{"n_layer": 12, "n_kv_head": 1, "head_dim": 64, "norm": "rmsnorm", "norm_eps": 1e-06, "rope_base": 1020.0, "qk_norm": true, "attn_scale": 0.141, "init_std_qkv": 0.0711, "init_std_down": 0.0, "optimizer": "muon_variant", "schedule": "wsd", "decay_fraction": 0.566, "doc_mask": true}
Each number is 128 + 24 x the weight over its row's rms, rounded and kept within 0 to 255. Layers, rows and columns count from 0. Numbers have three digits each. The size before them is the row's rms in percent of the matrix's.

# layer 5 attention query, 128x96, rms 0.415, rows 46-63,109-127, columns 0-95
114:098145196131102133098119099123148149104159131124152074146145150112125124115123157102079152081118110145124118118062185110115126128102150145135145117157161139145122077098121160126104140114108121144100147148120150119121109126125118111146165172123135120122099128163094118164144133130156114104
126:133108148153130112141115096114111126082095156114080138090114144118108149150113113150137130121166127098164154119139104132118152171189102108118108105160125101088135110118111102140158149149106103128158127130077163134069140145132069167146129170130117111167139137130118127137144129116145099131
122:099106177103099139149086184118143130132145151138131120140134088138125092098114151138150119146103095137109124127140114082131121108129072107113077147109164135170145125119122112113125077128149104138090081098149096142109124112153114085143131136160158127130124154107158170145124145130092111116
124:129102117133095128123127140120137087083098148133146132132152110164102149157173129065145141148121127115101118117103103090131117122111083153114112161153119103127104136127117103186123132079098158116101120142117161128089173122129102143126124128127150123100143158125110118158122146095056150137
115:144102086141143140139095133102156167113110088106140161139114146122108162124116091082118085109174107127126132130093165141127076127143158132104126100103154146101113137125132138146119140090132129115116098169122149080131124147098124130129168129155155121147104101091105094165143173123096133098
109:141123139108153155165128140131148064142102108158129122143139159110122101163141180123123137096121161148112142124096166107155106117108115126137129115131141089138141131171132129118146126126088179140119134125121143145127078143160069160130121114136111143136114121146134182103175119154104177167
122:156128140092143125118132142167173174083122148100144121125169164099128146137122170139116151150115109155151151111165126172137126112111098113130129131155098093147162133112126138161143112100126133155154107127114147166147163104116174171141133093118122115129148151140125126111161087109093101075
122:153138160129125075146098176108103127091159149140111118104155108130127109139129140131132115127143125134128101137116158117137125128152162149156146113095107068168142151139109122124137118101108113159147103144118143121156147113138140134142097125161177154099100098066136074075147094133088123130
137:154121142075124122101157139128111124168138162101091127163145129080153128119128134095106156152125166106165139089130108128133159111149150177143162159132099142126089102139140126142111116120132140074093139121144134133122071112138157127143139141108084159145078134089110114103117111142165136119
123:144154106126156139151126152136149119126137141114105089088089095118118107121150122140153093158133154117123118135172149158201092095157120091111127156116147159103104105162153134136169121143127131143137109081142133122135130185136161079145177111176142126126102094135129145119127133121140133135
112:102102131107136131136171133125123134130085164145148127125104129119115168147107136147100142156121172148138130120116120176144184143098112138129074199152129118093154138144137106161138128082137138132136126103143151124128107089120074156147114078132101127117116158131157124133107116132126163177
134:155215123134135124105090100134127148137132187123088093139086132105156129118127111108111113137125107120134146091115140129160099137143120078124136137144112162151110154153148112120128070106094168127133115110114129145102147107119101147155124101139142118096121119109158147131121116059136151133
134:111128191078090132144100134116091109119129125089088114125105126110112105166125161126118106117101120150127129117105147170114113152129146125150111155082193156093129137089116093125086127089110136140162130119106118141146097124150099114160145112135135145136080118109117148158175122117107118115
125:126120167059147087141136150136096106151120111111139122095129102135163131139141088080127119088159121129154094147155122106086129141148144136186142095133135171104114148117131111132131157123120176084136155105121135146098142161108133141122118073102158123149122139111160134125111110149112128162
129:114088144178109119101058127138115130141158137111123165125130137119160124113109136109141142126141141073127192120161105125098109116125105141130128093113121122128161143153104176133126113142129117132164133156109120177172099121079093139121139159125159154133176152113116132133122113178120139145
124:137138164138143115126130133106094140095127097164133125145158090097125135074094106090132130080117129136142167132068120118147183130154127106134103126165139156132117095178079153144121128102137085118127119121121117114134111159195107118114136095137161133137126145168147129136140101108137133117
117:125105131178098072130122108126105133117144091135150108100095146130150098102084162176124114107123134112105121163090112138145140134079128130128143146120116085127120119138108114115072143127123138132118130164086154137154126151157137115135071140089101146113106118150096152081120120122141177118
136:140120132110134141150124051134099140113176118115109101142119105141128134164164138153153125107109155108092154059160110113160134141106159086110122159127119136082112140120133170134136132164110143168112162094121107126134098144134127147139130138135164155135122125134120135110089139100124150190
140:117114153159135083116075096107123123162131128133099127091132148151162168147118107104080117183132107111132101126134132134147107120124137062138145125133159091151142145151157147139128111112122147134097165146099164155123145180135155161124147126092134142127097133139107159101143178156106123134
125:081128189127093144092122108116154158111145125131144074154139145124124126114127153118074155082113103142120111103061183119118137139105147148150157124156175137148118089107126163118118138120109122135096132150118129116121121130130115120155176162121136112124104119164093118160146121129153121104
135:132101148140120104135130098125094131083091138109086138099116137125106151145103116157146143125156133092165153113128105138099146162175081103117111109157119102105149104114115097152160151150116118110167127124083156130071133145132086175133120171142121101179127137133121139139151140124159100130
122:109109177138102156157098175108136116126155170149142115142140083126152108094123150141156120152107094126123116136139116082134136120126089097100088138115164127149133116112130096117129083123147110146080073094135102135118126114153115076140134150148164133144126156109152167136110134133082105120
134:133110113132095139118137141101145082080095149120150128141155108168111150154169133077135134154126141110113116122096112090126114125106083148102106151144124111135116126122114098179120130073096145113097122139117158115088164109137112134126115128130138137099146170110089119165123152094069155142
120:130116072111142151114097142102153153089111088106132164125111137123104166124109098078116091101166110124134139125103165128131065125146160146099137095097147136115108148126119136134105147096139134116120094168129155083134117146099119126131157128144143122129110102083105106173152166119101136115
119:124130147130156167152110149139150069139112123173127132145150171117123110164141175132129138110133161147093138124094168099136119112110134118142117114129145081124138119180126119124140115134080181141133147126127144132116091142159082153128127096135121130148113119128138182100168120147088179154
128:151127144099139122128142131165176175091101151100146115128170169090138136129127174141112159156112108154147140122149141163136124124118105101125128136145098098146162134116139125164156107097113126156156114125110129168149163101110174174138130089109140122138165149151104123116148100121105102074
126:127140146097113081138111189121104133097149141144106122107156097119122108139106134138135130130148134139116114120123158110139122120152156157148136118094108073183151157138096121110137118098103110159153101151127146135137135097131138125135097101158165149089097109055128076093157111140098124140
146:160124144107118127089144142132110112152148156107098133162152129083151134121125140097113155138133171099170125090134105143124150105157152175140160162140097141132094085137137125144120116128111145068083138130136140141125081116141166119134135132117089152150076124079102115108116099143166133133
129:148166097098146119149144154141147107148119136113103083092086096115124099112138127148150094158139165127114125129166140152185091090159100094121117157117150162111119111148156123141173120140140115144136119092139134114136118178138161089144168097179151136131104098146112147116132148131146126138
122:086102132117139128116147134156120135107102171134154126125104123104122167157111136132109139148128170150130136140121117172171174140099116141128085198142118118072146139160138106168120132093122122148131103094148148132121121110118086157135115077142102131103131151134159111120091095127132171161
135:149212129134146119103091107143121168143137182126084094130088150110161129119134104117114114152122108123121150090124134116163085134140120090131133133144120155149110156159140113119120072106107165136132117110121127143092151097115093152156123088133137108101118123112149140130124120065125146135
138:129131194089074142128096140107085100102125131098099114125106126095127109162128158130126101116119115143127133118117153165122119162130155123154122158088205151090121139095130095126086122098127136146152143128114122134140108120145102119157151102128145148138079118107109159161159109117109112116
141:129120166054148089160128142132092119144126106114144134094127108136162126139129093087125113087170121124159103135159124104083130133154149143172147104143136182099109162121136115134115153136133169083126173109124145143090137153117132134129118075110152113146110138116159130131115102141116116154
135:124092131172101118087069131145113124132160141118134174117123127113168114114104128116149139127141139077125195115164115127100116120127110151126129096112122119115156148144115186136126106134132115143173133150109123177167118108092105134120136157113175163134175152126125139138116113174142126146
140:122134165142136119117130131113080146102128093166133127136143086106120127077098092091136128078116146139141161135073123126154185135145125100138104125167137160136131104182087157151118144123140082120105117134112100124124112167191128123123129094144156127128134138166140122130134097114140128113
121:116097115151092067145159109149100130120143085122135104103095152131147092088073160155130124102116140115108125141095123136157135131093107137124127152114124107146124126122109123105074157119124136128124133173098165145151127144167143130119062140103108154120097116149102156097125134114157173126
142:127125134078122137124134045136101158104165119116110103131123110138123142155172134143147121106105172114090154054170110115151121136113152091122119153124117122095117142109140175128137112161108135174107151104122107136131099156143120150131113148140157146144118130126147137120097143114139146181
# layer 5 attention key, 64x96, rms 0.504, rows 45-63, columns 0-95
148:141134129139122123109095086092149179148148126126113107131147105136161148128139140140125104128152151125153132139138125143152114114140135123125107104122173141147138120176174091140124117150118165145124154158130135113112169170144134151106117141125092168109095143117123139109186166153085064183
122:092108137139112165160151133089156135100117117117108122121075134138152119098156138137083141142087101119115124114072145107085156106133155131150133136136198074141119165146162152122143117152093150119120137159122111113145172142150118163142172141099127143124141089139124138158149119115129139119
138:126078160099131098110190110144100121093106106107141157142139155168126156146109102138157131161139172106164117128094145117134152109108058083141159112130122127106154135166134093152112116127098142116165152102112122117086125128136112133139145171188124109127116126117136130117127126149137109117
120:085159167115089138167151141114134131160114133122155082156121121064140126117146134136144149142150124119101123076140102125126099159119126097097123115134156114102142116111140097116158111090175115153076063155126118121154109109120114116139124144120116135168126154109161102114096146116109103102
131:112140143111161152135182123051154138095105161125139135135165117159147131135116134091102105147139154105127125133134143159125085132102131123093133110123138112120128125152101122138105117120094082144067141121105118169102144136152118117138130129130111148113141187082104109147125103082153167147
121:150115085092127199111099150136165126055123101106129115118088087171117153125110123111107117103151117129149140151144136133132132120157135131114137094137135115117129159145139116106086158128134097109119147119116151129125093108140160121132160157096132114089122111087110149158170118100087128167
110:092162136143165186117104156124140106142108169147111113154138163146153116121128160104148135129135159124121130111144142106097142110111148132147102081106146102083133094114161139110120150153111148115164104140119144101127143152147090115123086083134140152157148162127132153086171144113084169131
120:111136140136160091127137125156141150063106118120088160102163182091127098141127124129116157110086109127114127177103132121110082124123126086148106146091134123139133116182132102161170107116130127146136124157157082155109129106119149174108129072085116129111129115133115132122123141127119121135
140:105119144147133150147129145152135142081144107177117099112140097121162124136092115135143158102156164144126137135108139118158106139111177132114149149087098095140128102117155150120104129106101134123136096149122123168109109086096123117134117072148111141067153100098136109113152148137082077142
148:127146099143117121097118161167096122114162140164117143149137129119129139141142144140114146110133143127159114127128111164089144104166136168150133154144155155148113137143140168129150103157052168102088103149103109121119127096144142138129127075140138135177098119145069124133133133147187132135
129:196161106095132153120093159167094131094147139127155067153112113074138130145145138148143115112154172153122131135170102124180138115150123114154131113129132151135129114104152085127132129113126093145107130134124154142152088166104135160109158127172123115147132141149112149102098149134101126117
115:073141131154122118101147134172095132122119149113114156144144159130130125137109149103109119150145125124111114162132122132149143114125114134139142178085159143095140151136113125164109139108130113127119076105176149104109135145121118150111056096154105145089155153141106133138108101125139211141
136:152166129137146126112099136089084172112152108155086077102145152100167135140161110127148132139124127139138153144118117118154107141098093113147125085125175145129072169140146113139119118109155128117111135072130128111089140065083097145142132115136115129130130121155101111113133154124135149152
133:118123170110052160146122156109082107094112142140149136122106110065137134143175147122136101127184145158109145098112121121115141135095139112135119102083166112114129149164130110151121103148087131122139154153150154076137119123117148110159143106109129128112123100099147161140125130112097131110
131:170095158088130106100137121091124163183146113140154119111123093132131133123119151111138110111161169142132142135144130150061129114149140136130124115143125178136123171123083121127116145148096153151081149117123153132098151119131127090139134093137131098126130105117110126118112058134088083148
138:094139115143101086113110139172154103156093133117130136124128100118118119160089129114160108142115116116142181122137170121135106154135086154110122110121122110082141138171146177144110101109139149126166108128102120115153177105124162126130130153103119138143129128164152124121123151161160068180
135:093129150151099169144125134136088109155102098131096112090115115130160140089110074101128165101113164143128135119093141141140158125134139110117148144181150109139155158149125148161127150161154116131110060128105099093126107166139155136157125116172159101133125121165123120121140097117153135114
125:106094150189138119138125107123128123126136172149122122125128146104170105062119113146155105145138134137142128069116111153204129131086110154146119144109120107158133130128132144128128178140115131104169124162138161142128156171162117124123099127114156177126096104136119155148160146144125136128
141:143108084091117139118128092146116158124141146136108097112132142119106151139148123127131090146113172137136146115143109115116097156110129140131133124113117122145103150106147196132097102123090131170126140079128123071141143143122123169131088164161171156164154148152144179104112151167144146103
# layer 5 attention value, 64x96, rms 1.64, rows 0-29, columns 0-95
092:129119144119163147127096129105152114093186110127154109118107146112120172142126146138127109108141122136098154105053109167135136162108157124154077130121130129121178144111096129153153133127126171105117101150141139137102095134101132130098130139155103125149128162148124095170138163134159130184
102:117148084102143122175129112109152123151128088117149161116103143135141153110129086167157109144149102136109133169119106089113141152130134114110158112145138122154164115131130140163101081138125101118114088161090179134112134150100126123091116085169141139153176104107114146113098112134096150097
093:162154117130102129120150062188180111165118131126136132119119128128102136141156165164150089107115114153105100161127140114132125125119158117121148123132152144119117150177149150141078145148103149125118104154106106185066119132128129092165117123125119103124129132150116131165121149110171132147
107:145122094152099129134121138134097121120159145103149136122110110142148132133134163130147155117121085089121142100140106112114163107144146089173128098114094140124118154121111124140140111155167146125118125180127129116120134132123187136134095112123155161153139203120149069131109119091064155121
116:136169175149099121165125126098129160163137143098112120121106098137111087152129126184084148098132092095118145111139121121092125146169115112111136124104108146089135138161091099113114115158119132118139101119163077099126117153174138136105110133136114147126103126125072161143124145099117150166
095:105121100132117115086134119130109084154168140069131110123093156092174150133161132090161121116136141132085118190108170137145114136115094130141138147140121122157161121083102169147156112126131145119135109095115112121121123105169107160139164145150118135094124154158166139131140096131112108123
092:123135154137143161127119149142177128109107115143143118093162107125113156142141154144161128140138132127107119113120195064165143128120093167102105115099136128150095144158166127120135111110135170113085134112135112133114123157110182102111110142141108131105086118168154132074108118120151161109
090:106156110135142139095149123149113154125094146152168123094141141122097121152157109112136125132112112159105123094135144102128088118114118167111145130133103128158116123121150130076110160093146105129130096150112155111087087119176136180126160152151088131105109133132069139157159102145088091121
106:135109130139155110100068114133100113091146124104099187158132115165181105157102136127113139170165143114095155108105135082160102172122131123122132113152138125146105119128108157111137139106140130153111154155133136121135084156143103137113125095132145081160136066110142120102110124109108129125
104:093126162166069146157152133146146151127137073105140131164111117101130073138126160098135136103133084091123150174182124130107101131161111127096087117161126186157122145125115138137100109123138141113143126161138093129126126152114103131121097118120116109131115149125114105113154148153144171121
099:154144127110153131141109100110142118149118139073105136144121127141158121115116129167160163127122144166115135137125146163092125112095173123086153142143137145125123151115152120190150157064105150132120120152134180146159110125110148119185129154091129107146100111116103099099133125164116144161
100:140131188123115089112139150148078135118103098123130140091133151149130079120126114114083134073173126112090111106139122056119154128102127133085127111145119110101131175115111124137142104105138112131101128152101146119102124145131129161134132158102085156135147101147142143116110165151145151156
103:124081113127112154110136140110104122185169121081142111122139136143110121165146119102125136114110150095161108145125090085125112100107123072157129183126134116109109143144145151075127109134163123144159121137084156134146100126118123109111117116114169139112096122105083092117153111105158128160
110:148091141161069121138140150142144151148169105121118108107127149123119158155152126127123130100138078133137150133130128107136099113118108147130129110166141174063137116118112103108132101138130126157151106137152131119150131140168140125117097080136095163143134172154178104154198132129154151120
095:153121068133146130183156086137127096119124121161123107103111110146117113093109127119146095112115148113151116100096118121130145141114131087126119152071147147128105098148107124143119089174119133149099121141139113158105105109072138104131123156098083104150152127113109151111166095174109151120
093:130107136116132121156087136137100070126131131115145103147161138164117110164095132156139161131109088149124115118160137130139147128126097132110082102080155126147105128110162139164119109107120114157105162099076093160133141151116117153123107140163140119114096055087119131159108125109115111122
092:162126092116128106150099136124123113085166136129104103130185111144091139124105123094176143160105111167097115115144092087161162176095093121142106154143143125173141129113135108124097126132096149144106095118173159142127126122139117126149127128113142089110103147149131114174148150134124085126
109:123117119138158103145114174124106105144142081146129164113116078114108133128146141154121114135093149164088059166118123105138096105170101145109120160151139080130119159151147119139116090139156132127144119138156101106125147113165122115102116164122105136142119145091145124152096132121080167155
092:123106129153132092154139088087143098124145152130108118141117136135129114129122114087149146149123156172181166101149138123153130089166146151116084128152143113097146089099114116134083103084119161144133139174124109134068127132086154103096140127144151112119153103146147119105115145123116172123
104:148198128135137148147141098115120164123122120102158118132100114105121148148137179107162148122174139134143149104152144078140124104151095159138102169136114094142167132120120122150139157119111118149143125154129135102095172117115132138115069114091108078141105124150116091150154118148168122115
098:104145086068144173101097141124127086139122105151106124112089162104135102121150098135129140129156144099184104123156201196141116151089146117116106149131116134116129134140165128170123130098109135104142154112149110139152157128170111143140111120128117135123145123152120117138130112158133107103
103:123139131114104147145125151131153142163140156144138118103150145134105105124153112138136119112143127072175092131120180135114134141153097128155096151121128132135110106103107130157094104111136165134128075131105160103071174125159189128117121138128132125111144101135176118131109200146117148122
112:170128097112149129113155130124130116094117125121149140138124137166124169072125114127141156106116164081066152159094101132178089088119139152157101148134144148135095102127102128105144104095124101099145125134122129155116118118137114128138079130149163123132141092117106174125103132140105073130
095:123105068151111099137101152109144157159085147117155137118120145120121144114078131136040151083194092145133138132102135106132119164149126141139127143152141139174131138135154100107150106104113133192138123104123135113132108133134136102147121149146132100137132153105103126123141146139137155104
090:122144165158131104123111118170155123138097113163107135112094120145133157090129141078139143113130155117142116121184097074118085116141114126163104153118117124139134128153095158138123144113071138133139179126123141152180116127117092145114114187127124138078144118142123113142112144082104126123
097:104145138117132166134088061126116139108117158136107144140127134086123144167105126144112108127095139105120119108103130126118150106171105157120101141170105172172152124150102092094118106107135131143148115128085137163138087127148124123096102126098110150131143134173202157146137103115138135125
100:068152135123085125108144106115143131126159128134086136123153086114111126101133169095128135078152115100111110098124145131102111080164111120144145079152121153091124108127161119117147122174152113142145157177144158110149136090125149147144102130176125108093124117139100130121092147132121152153
092:132144124079108137079129162159110135141168131174153143133103095170152131161096088142115097109086089108122141102112106092161140106131108135138109111118129133123172140125182127152161143134082119134148114136162071126104129126147155132137108126092162124144157133123138163120140135088131128114
108:115144096133116135157174124101127106122076151095124103137142115106103140191105109106089110128109080161129123126102107115136121135159153098185158108116128149100119138102127122107101125125148142101127106113127149130139113115142107122112100111095075115150064148134171126120107139164171120126
107:113141137135108097143127160136131102150121138115126092140109170159133121157118139077111118156158142094115133128166087148146099129159102117133170136147084085155120170148141152115121121084179175132135115160124139158120130146100135141128102140140100106119173112113092160153157096115113115087
# layer 5 attention output (transposed), 128x96, rms 5.16, rows 0-29,64-92, columns 0-95
073:110104089114125103132106168136150115135144107150132101119094133170079143108183142167113114122096142117115132123096093138136155187110120118177121105095144102161128149130128128111087116117099146105143173104098159115091098159106118143125113177148141137122138137121134172136126141131135137174
080:109142119151129114083109142124123109159109102135090121124138121087168100142147129139152120142148071132103171129139186082110124154103092127140115099110130097142114134152161155122150126117114125151168111174109170099146119108099106139133114108139114078141107142183150146088139147123110105130
074:135164143179103159143128107143134109109101132160128101107141094089141105153142129131142106128122123111123150110141158082177161171111153100136118141170087108102147127126126087144144145136088149139123096135118091144133122135182076126146105160147122149137108139151150164137090144143127162095
107:169175161158121170148132169070127117092159164103148101090150116095142149110163123142109157143127091113143110160123143127142155134093130102118158111123139136106112125166147137111136133124124147134114123137135106129159118122110114158167171165140124197134144159127087122126169103132121133117
086:142179166163103150162120141089100121090152137148168060107141118122144155101163099147172156107136135107129133116120115149138136126109144093125134095130107126135126114159093087144187121171133129146111145132154108138113109098137150108154122135133098158119150141089090156151139104137101124123
074:118088101127152070177132082154123176157154108152125151123118134132127133141085168105150154136129135160136120155088129165151086085116126169119123125121169122109139163140141150147115114128146123122105129124130143079143142097106145113127134134123121080117129156129110092152176096114094135151
080:155109115084157108164146141129102111151112149163123130117149147097123138109093098141137155141102156177109122114088120096144151140122132084140121117138141178123101160115128095075147134108154134143106135096074130116112075104116131103125134105158117100118094120093132130101122116084149127082
075:102089122095143127143119123124154110125135145162107162130132158119165149087093136116091130126109074095146126122158110099122125076156128142114136162118139136118121107152158130142125180105145093159069103158104128129139055113145149142091138139127130134098138149123124123122159086098117134104
082:126104114099128130140123143129103148161118140099095140129111123172151125138112149162139118131143184154090146102108100119146061181069122135131109109115140129114156127127152118170133130150147119121120140107086095108137111122063133119130137106082088138147158124119139110127136169086100120147
111:154139154177096125175072110080145122104111154130134114134164116105146136131122139109225120094140171130145146143109110141162141173136165094105131110128148132125126125129146098101135122141122136133148140137104125147131143146113110112153153146110134103095105113138089094104160141134154104144
084:113113133142135125111123160180100165126131122121105085136117133167096114127103155151157131107145169126148131111139137125146162148129123140094114179125120197146132108123109149081138108098157164091178136126142149130138121162086128126112071135127168135107114133136120153110152149180114118114
077:167111094108118116141136131140112135085118123130094120107191154104114149159127081101146097120151131121149118153121127165169132127143130103146122102135120113121154146143166137148137110116127160127098151143141106045115147111153153124169123151130086190150117181114116121124106139134103116125
079:118142129141123101118104147122102111155121124088184136160119093131135093154141149133089109169136150167118119103094147122097132150124126135111144181146120130138133159179128086175128135118102118143132139148131182115138130143182120142146132179104121137114141121108097152127151064108134098142
098:175162125163123130122073124048129084103138147089185130128161084115137129125143108073163116122140142138140095131146112148150115127103150135090132129114084117127136126142118107113082153143111134134140124111131146139126115144162115126147139131155096131129160158114086134130121078104131136104
069:101166128124104146091176164128120115160131122107130134162074166117155140099140143101099119151087123169106155122129124151103130172132089123130136131155172095147086116097119120169156095133130156125131118102121119120139135108173144120128148144156146115171099125139164119135169175147114137125
087:095132102060109087121134155142069143116099084133128144115087111077105099115153112143135154115149122159122112106099092134104078131122092109136097122141148138146099151147106103143127090110142120144109126145131121096152139106110172120138147153165153103128134121130158136134164153093137135102
073:105116083125122133072114133124126153122170108116129121129105111180134092114102162119104112164123100160089091085094117131117112137125087128141106145147131163136127149113107149112127139142150100084116117099161147122139115154119128143125119070107156086163142131155145162142161133081165140143
077:132159118139132149083149118080119105140117120168140116125136119100192106139173137144161137166145099130126122110131116128121144138132131094099157113101133096131132120090072109128130197105122103137144098114134147140149126126132118118139110064111128162142164152126117139098161142127127192129
081:087103112132104130140125139118099083156120136080151090101115138144144141153133120088140118080152128152153172111184164119111132138139171099115131120120133150120092165124145099105137106131129099123088079151115115132172097148138126096133137181165121117154131098134145111170118147119143116113
080:143117088092118122136134133120106137142119133069131114124103100141139124109100124128157132135132114137131133112081126099122176129145111134121105123132101175095157127082131099118148123106136080123124173100117130115134150111116136088087113168178127089176129134100116100132129193087136089133
090:119129071075163126116154133150162142132122101129094165142146091128080142128109143113135148112147164124111108123132118131139085105156127091118066098094130118104150085125105108120098130125152138153107121171114140133126121139137129124103089088147114084123105170113140095112131171136135116163
079:155147141103138135158101107105120147134129142084158101152180133069109130131146098134110112091129128133140129171117144147135115135150135059134077153094122096095125140103112078121148118126119123134102175120150152106101102087127094144157133119122114115113106170128119109108105128150115163098
094:076116187123141093106125137133115140122124129131099187125093142150120136147146141129095147144113119148097125106094153098112169111118096145171117154120159102100123162104111137163142144113128139108176085092115114088148153122129123156106133140091172099136121096144158153146108138148105126106
068:133148142153164143119113117110090101140130137169124106110155112084149122138109083079150132113163139092151137118113106125119141074110110131100122102149140111155111120134108062147162171150128147100164140132136116127131101098140129097097129100155095095134122118124083130110151088081118123155
078:110113129096157101132161118184189175139079115127154173122124121178099108149141104111138116121128103124143154123102151139139116151148111089127109172139181151134156136154104136117131098137165113158120145133121120108149116115147113096128148154152144097126102131138139134147088161091143133089
075:125143131137135160166119150133133115114153110139094109135110152133118135086132142133139158122081118129107101127100127110118103075113116170131092142143135094144077133109170138112164170117129069131129174166131129140100101132117102099154113087138091110101143133093116073139135110142094162130
069:136110094132117132179117120129150156109136105144087152115154147137109145112099111155145169125111122137105080115106131097131146146117140096145176127155131109108170125125167115140133126150117127131109163145138153136136138126116057158184133141157114105114149116086074119126106155135191114139
086:116137156138098141115134181133122127137084147126132133136084079118137103107172156079111107150158167104114136143166174107115095122130079134116127078108090116144131122140137104143114136134105103147111126111129098148129114123116108118099106103121096175089146097119146173155119120082131132147
088:168143147154132129148124097063130088147163121101134101106134105082149136110135132133137128130135146115128119145109150158126143089116158167161139144134132149137101113105157118092110163170078144147132114131150116136148156113168088152142150140164152168142124069122102157111162144094141135139
079:111153133101162138144146148103134098160099154122135152118087134089139133128121157114111097126125095107112148111147141122122100119133133099114132141137154130107136139172136145139187114116153133103095135125133073114147169118114176118137172135089090131098118143178112124146093102168136128196
103:144097120109130121170111156112144113158158120128158125172110128143062172128124155144146139145120151087137137111131093149120145156114137112155128143108132143137113164128091123133089178127151140116155136128089166155118104150093119171099126174150118134125130159133132179180133127140100167125
118:138142117114123131110120123123111131185136117085113163132149136069166164125118116131171128141101105150152183138129155141135120130098105080133150106130130130144120132156137171147110136115130164138200149154109127141114110093108134158095121132126113144112090157191142149118148171138143135117
115:162140140133128137113113117168140139120114114126114107100119114102076192153158166172162082127113136140118140120168141115106114127096151136163087130172144136087116157118120096152123151131141143138120105115149141129113133132171112142120098148163136095174107109162159138089127127117090128083
108:126118148135176101157170157126150186130114139082143148155095100127138105117142149150094121126118155135147103119088138123120145164112120096113117109131148151131117129137135133124123124093127122084124125157095105155128184155104139126096149118173121196122126171168125136111169156100153135132
128:094122126111116094111135139168122122150168143165124115103141158172134107133126108154143123105170126145109153111079129139140113162110109074153136141098119097115121167144128127112147101144153112154120111121100086130102124060162125088110141090123124151104087106092179152135106125121117125135
114:099135156145161143198101100141127130160126119133160123120159058111112166133116174120125138100134136114111094122153123139152123120151159140096142144113143115108110164107103142103100118097121111085132137136145197139119153145126116133133134114155145115118096158148136161088180115149124122156
106:169136149134149109136172108112081115106074089133127107140122117127145122110094101135111168154136152148123113138148134100108155143111137164115101092132116160134135162117141058122147175118149156099113125106130131097139060122151126120084127129115121117114139138136113150097122104130125145066
112:132087133087086175176137064111153105143112125152109085132155147116119109144142138134132117129116085111107106110142121088126137075107105125139129110116119140102124162130106106112141115135126104151110143123160157119119128126204139120144132161093081160137098135116150111113155157124099131150
118:174144161147159138153088123107104093084130110125109119100129126152189073124106134150114124126132124083157130092113109105124111141118130132092141128141094119154135136145166171138133144122099142127152120148110083102133109102073147164118150113106091117162125131137116115133145169101135133177
101:118091156117122107118146131097148170122065140142134154127132163120104093157143150115128126135125156163103163123118107107133104155123112125136101104118153138122138118120117119169146118131145091119103104159070140138188143156137129073126105128116125090115099139127187099119104149093092116158
118:139153111140079159138141117135136128085160130117058079129142142111116133133144137188152108095133134139167112139136118168143107131154098144104116195121106185094129125138159127165107123115116168137157132113124144115123106146109123139132099099098153166139097143132147127116152158154131133118
122:147107148107111113131124163131117159154097062179112080136142148152109066133095101111109087138113105113146141138148120125104123130132090108127157128120069124141127177140148127122142104083089147107142112117142106100133141118131141126136132141113061109104126123130145124134152126157081138140
118:149122102130099113097113132125161136138126104103127132104110086114128093151140151133094109122135079170117128114068115142077151151119171118098127174152124133111128105124153173118125095106122120170085144113090134100126141138152095128140144155074144126095157113132138143143142082117150120162
112:098082119079145063136113127123132143139116098101130132155104105171104100119129146096156087117118107145080119092149141159142073108115112181125132152098111134139109146138143119113090110090154104082164126129103129150151140127131141120121120140123137084137129132137170153157104111115123154105
112:151120115151124145114128157154111099148118173113159108155087166139138114101133138124142077150106138145123159132140159138136110158102108087146134117125173126117088088104140137115167088124163117106134121120127140095157094154158115146159070146183150155131153113126126170128156119134113145098
106:136179145108120118122142144117119093075128117155141118109195122085176097152121138165123157119182146116146102134110098147104131096114117109110039122139131110152146115120141107153130122131102156168119144148140106121152120103135142124143157158130150114134130118168122147127094153141108138123
126:147132149079162130121122138099139134138118160091148131123166140159138159124114139147132105155157173122126129134137119129110166096132117128111097103136156153146127130134113086153121132162108132120131152158169184124153107138176113151137137137119117133201128193145140149165093125095090141144
121:124134126115121129124154096135103138158122103191132146122134107125150128119111118142129124166179122135146139117150138114104189130157141104093146100115114077111136128124076122149099173105124092115094125128100140086140114112082110149170137097118158103145104144118124164097152126176091138145
106:132088117125108146157116129102084106109124119068111114103098141124151166145115129081121109114126124118141169124139099121129161169145137088085133135122169153130122140135145127115115135122123135119118097172152117118155112143038138134142142125167147094137126101126114111150127151133131155063
121:133126124085111114156148106123115159163135157078117092145120130128089181146143146148147134172097115149108144132130115126138146140147080140104136107103087154086134137094120123155133107135109114138117130090115134120131122137113057078128149161139090115152147158126136062133133113124108098121
110:140164113153137156121155115133142083106169120147126119123094111114122097112154162091166143114127139155128113135146122157153093112174125085139105128100092148090102100101148146086112115106155147123124131122149127149093116134145091128121104107145127104066124146127117100110127150186165089148
120:148114121128170133118116117129100105156133103075159135142115124098113113123134102110115129102124108133126134153115135138123130147163104088114127144127146151134126174060100083113143140084132105120082129127161159123102129072159143100091130123136110109112118132174126112124067139161181146131
117:124111177175088124147093130091099146136122163154110108119118116139152079101165139089135141102104111124108145083109168122173171129145111121140112149108131093123119172127118153091128114137088135119194119143123130103129159120139083145107150142107138135135113146139126133112096139119155155159
122:100129079119125132106123142114142099156149136146065118132092138092115107138110144120120137111112108089130162135101131146160124116107105148078107149154202120135137148134102131113138118138134146107154118091127121106161149151110103118089098115094079133139188137125155125155144105105146155163
104:137178136163131142144137132136152184131111104165115125101079105156126105138126110093149114120113090128138171129128158113135168097156118124143131112138110130149142152147105107133137096120131105148102136135104111144165100168118108096173163116124111090164121117094100133143144093058148124154
111:150152134145116130168115135128084185129136128107126124141068133116165146116148107116123127113084140132104144115128108140130115119129129160136114138158117105185090147139151099170130178115135052122130100156132143129100100114110118102131146127162092083101104116104119142159111123105087117118
121:090116122115115118126171095149112118103086057122125144125122136147113099154111133156097156119114117096107105125095172084143136142103098094128156174118107155141125114100154113114154114132136071102149136109123136111155149142138118134144130111168118146118125095149147136128108144134203160130
103:130114164112164116090178152123106153136111143142131116121130072139118129128151097149118111145155184139102108164085121083126095095145085107099137120118112099130142137115130131135085127164122133136107164123164150137102133127111109128091130172169094141090145107139138153121103148141099168105
122:139111122114142143130134113149141125173164119101113112139118140137100123109114159142097147153109127146120137149135092156108123115129165191203124136126150164151115120096171126129149166158097144148145104126150095113152127107147098120125129116095163090137104120112117159181158160136077118148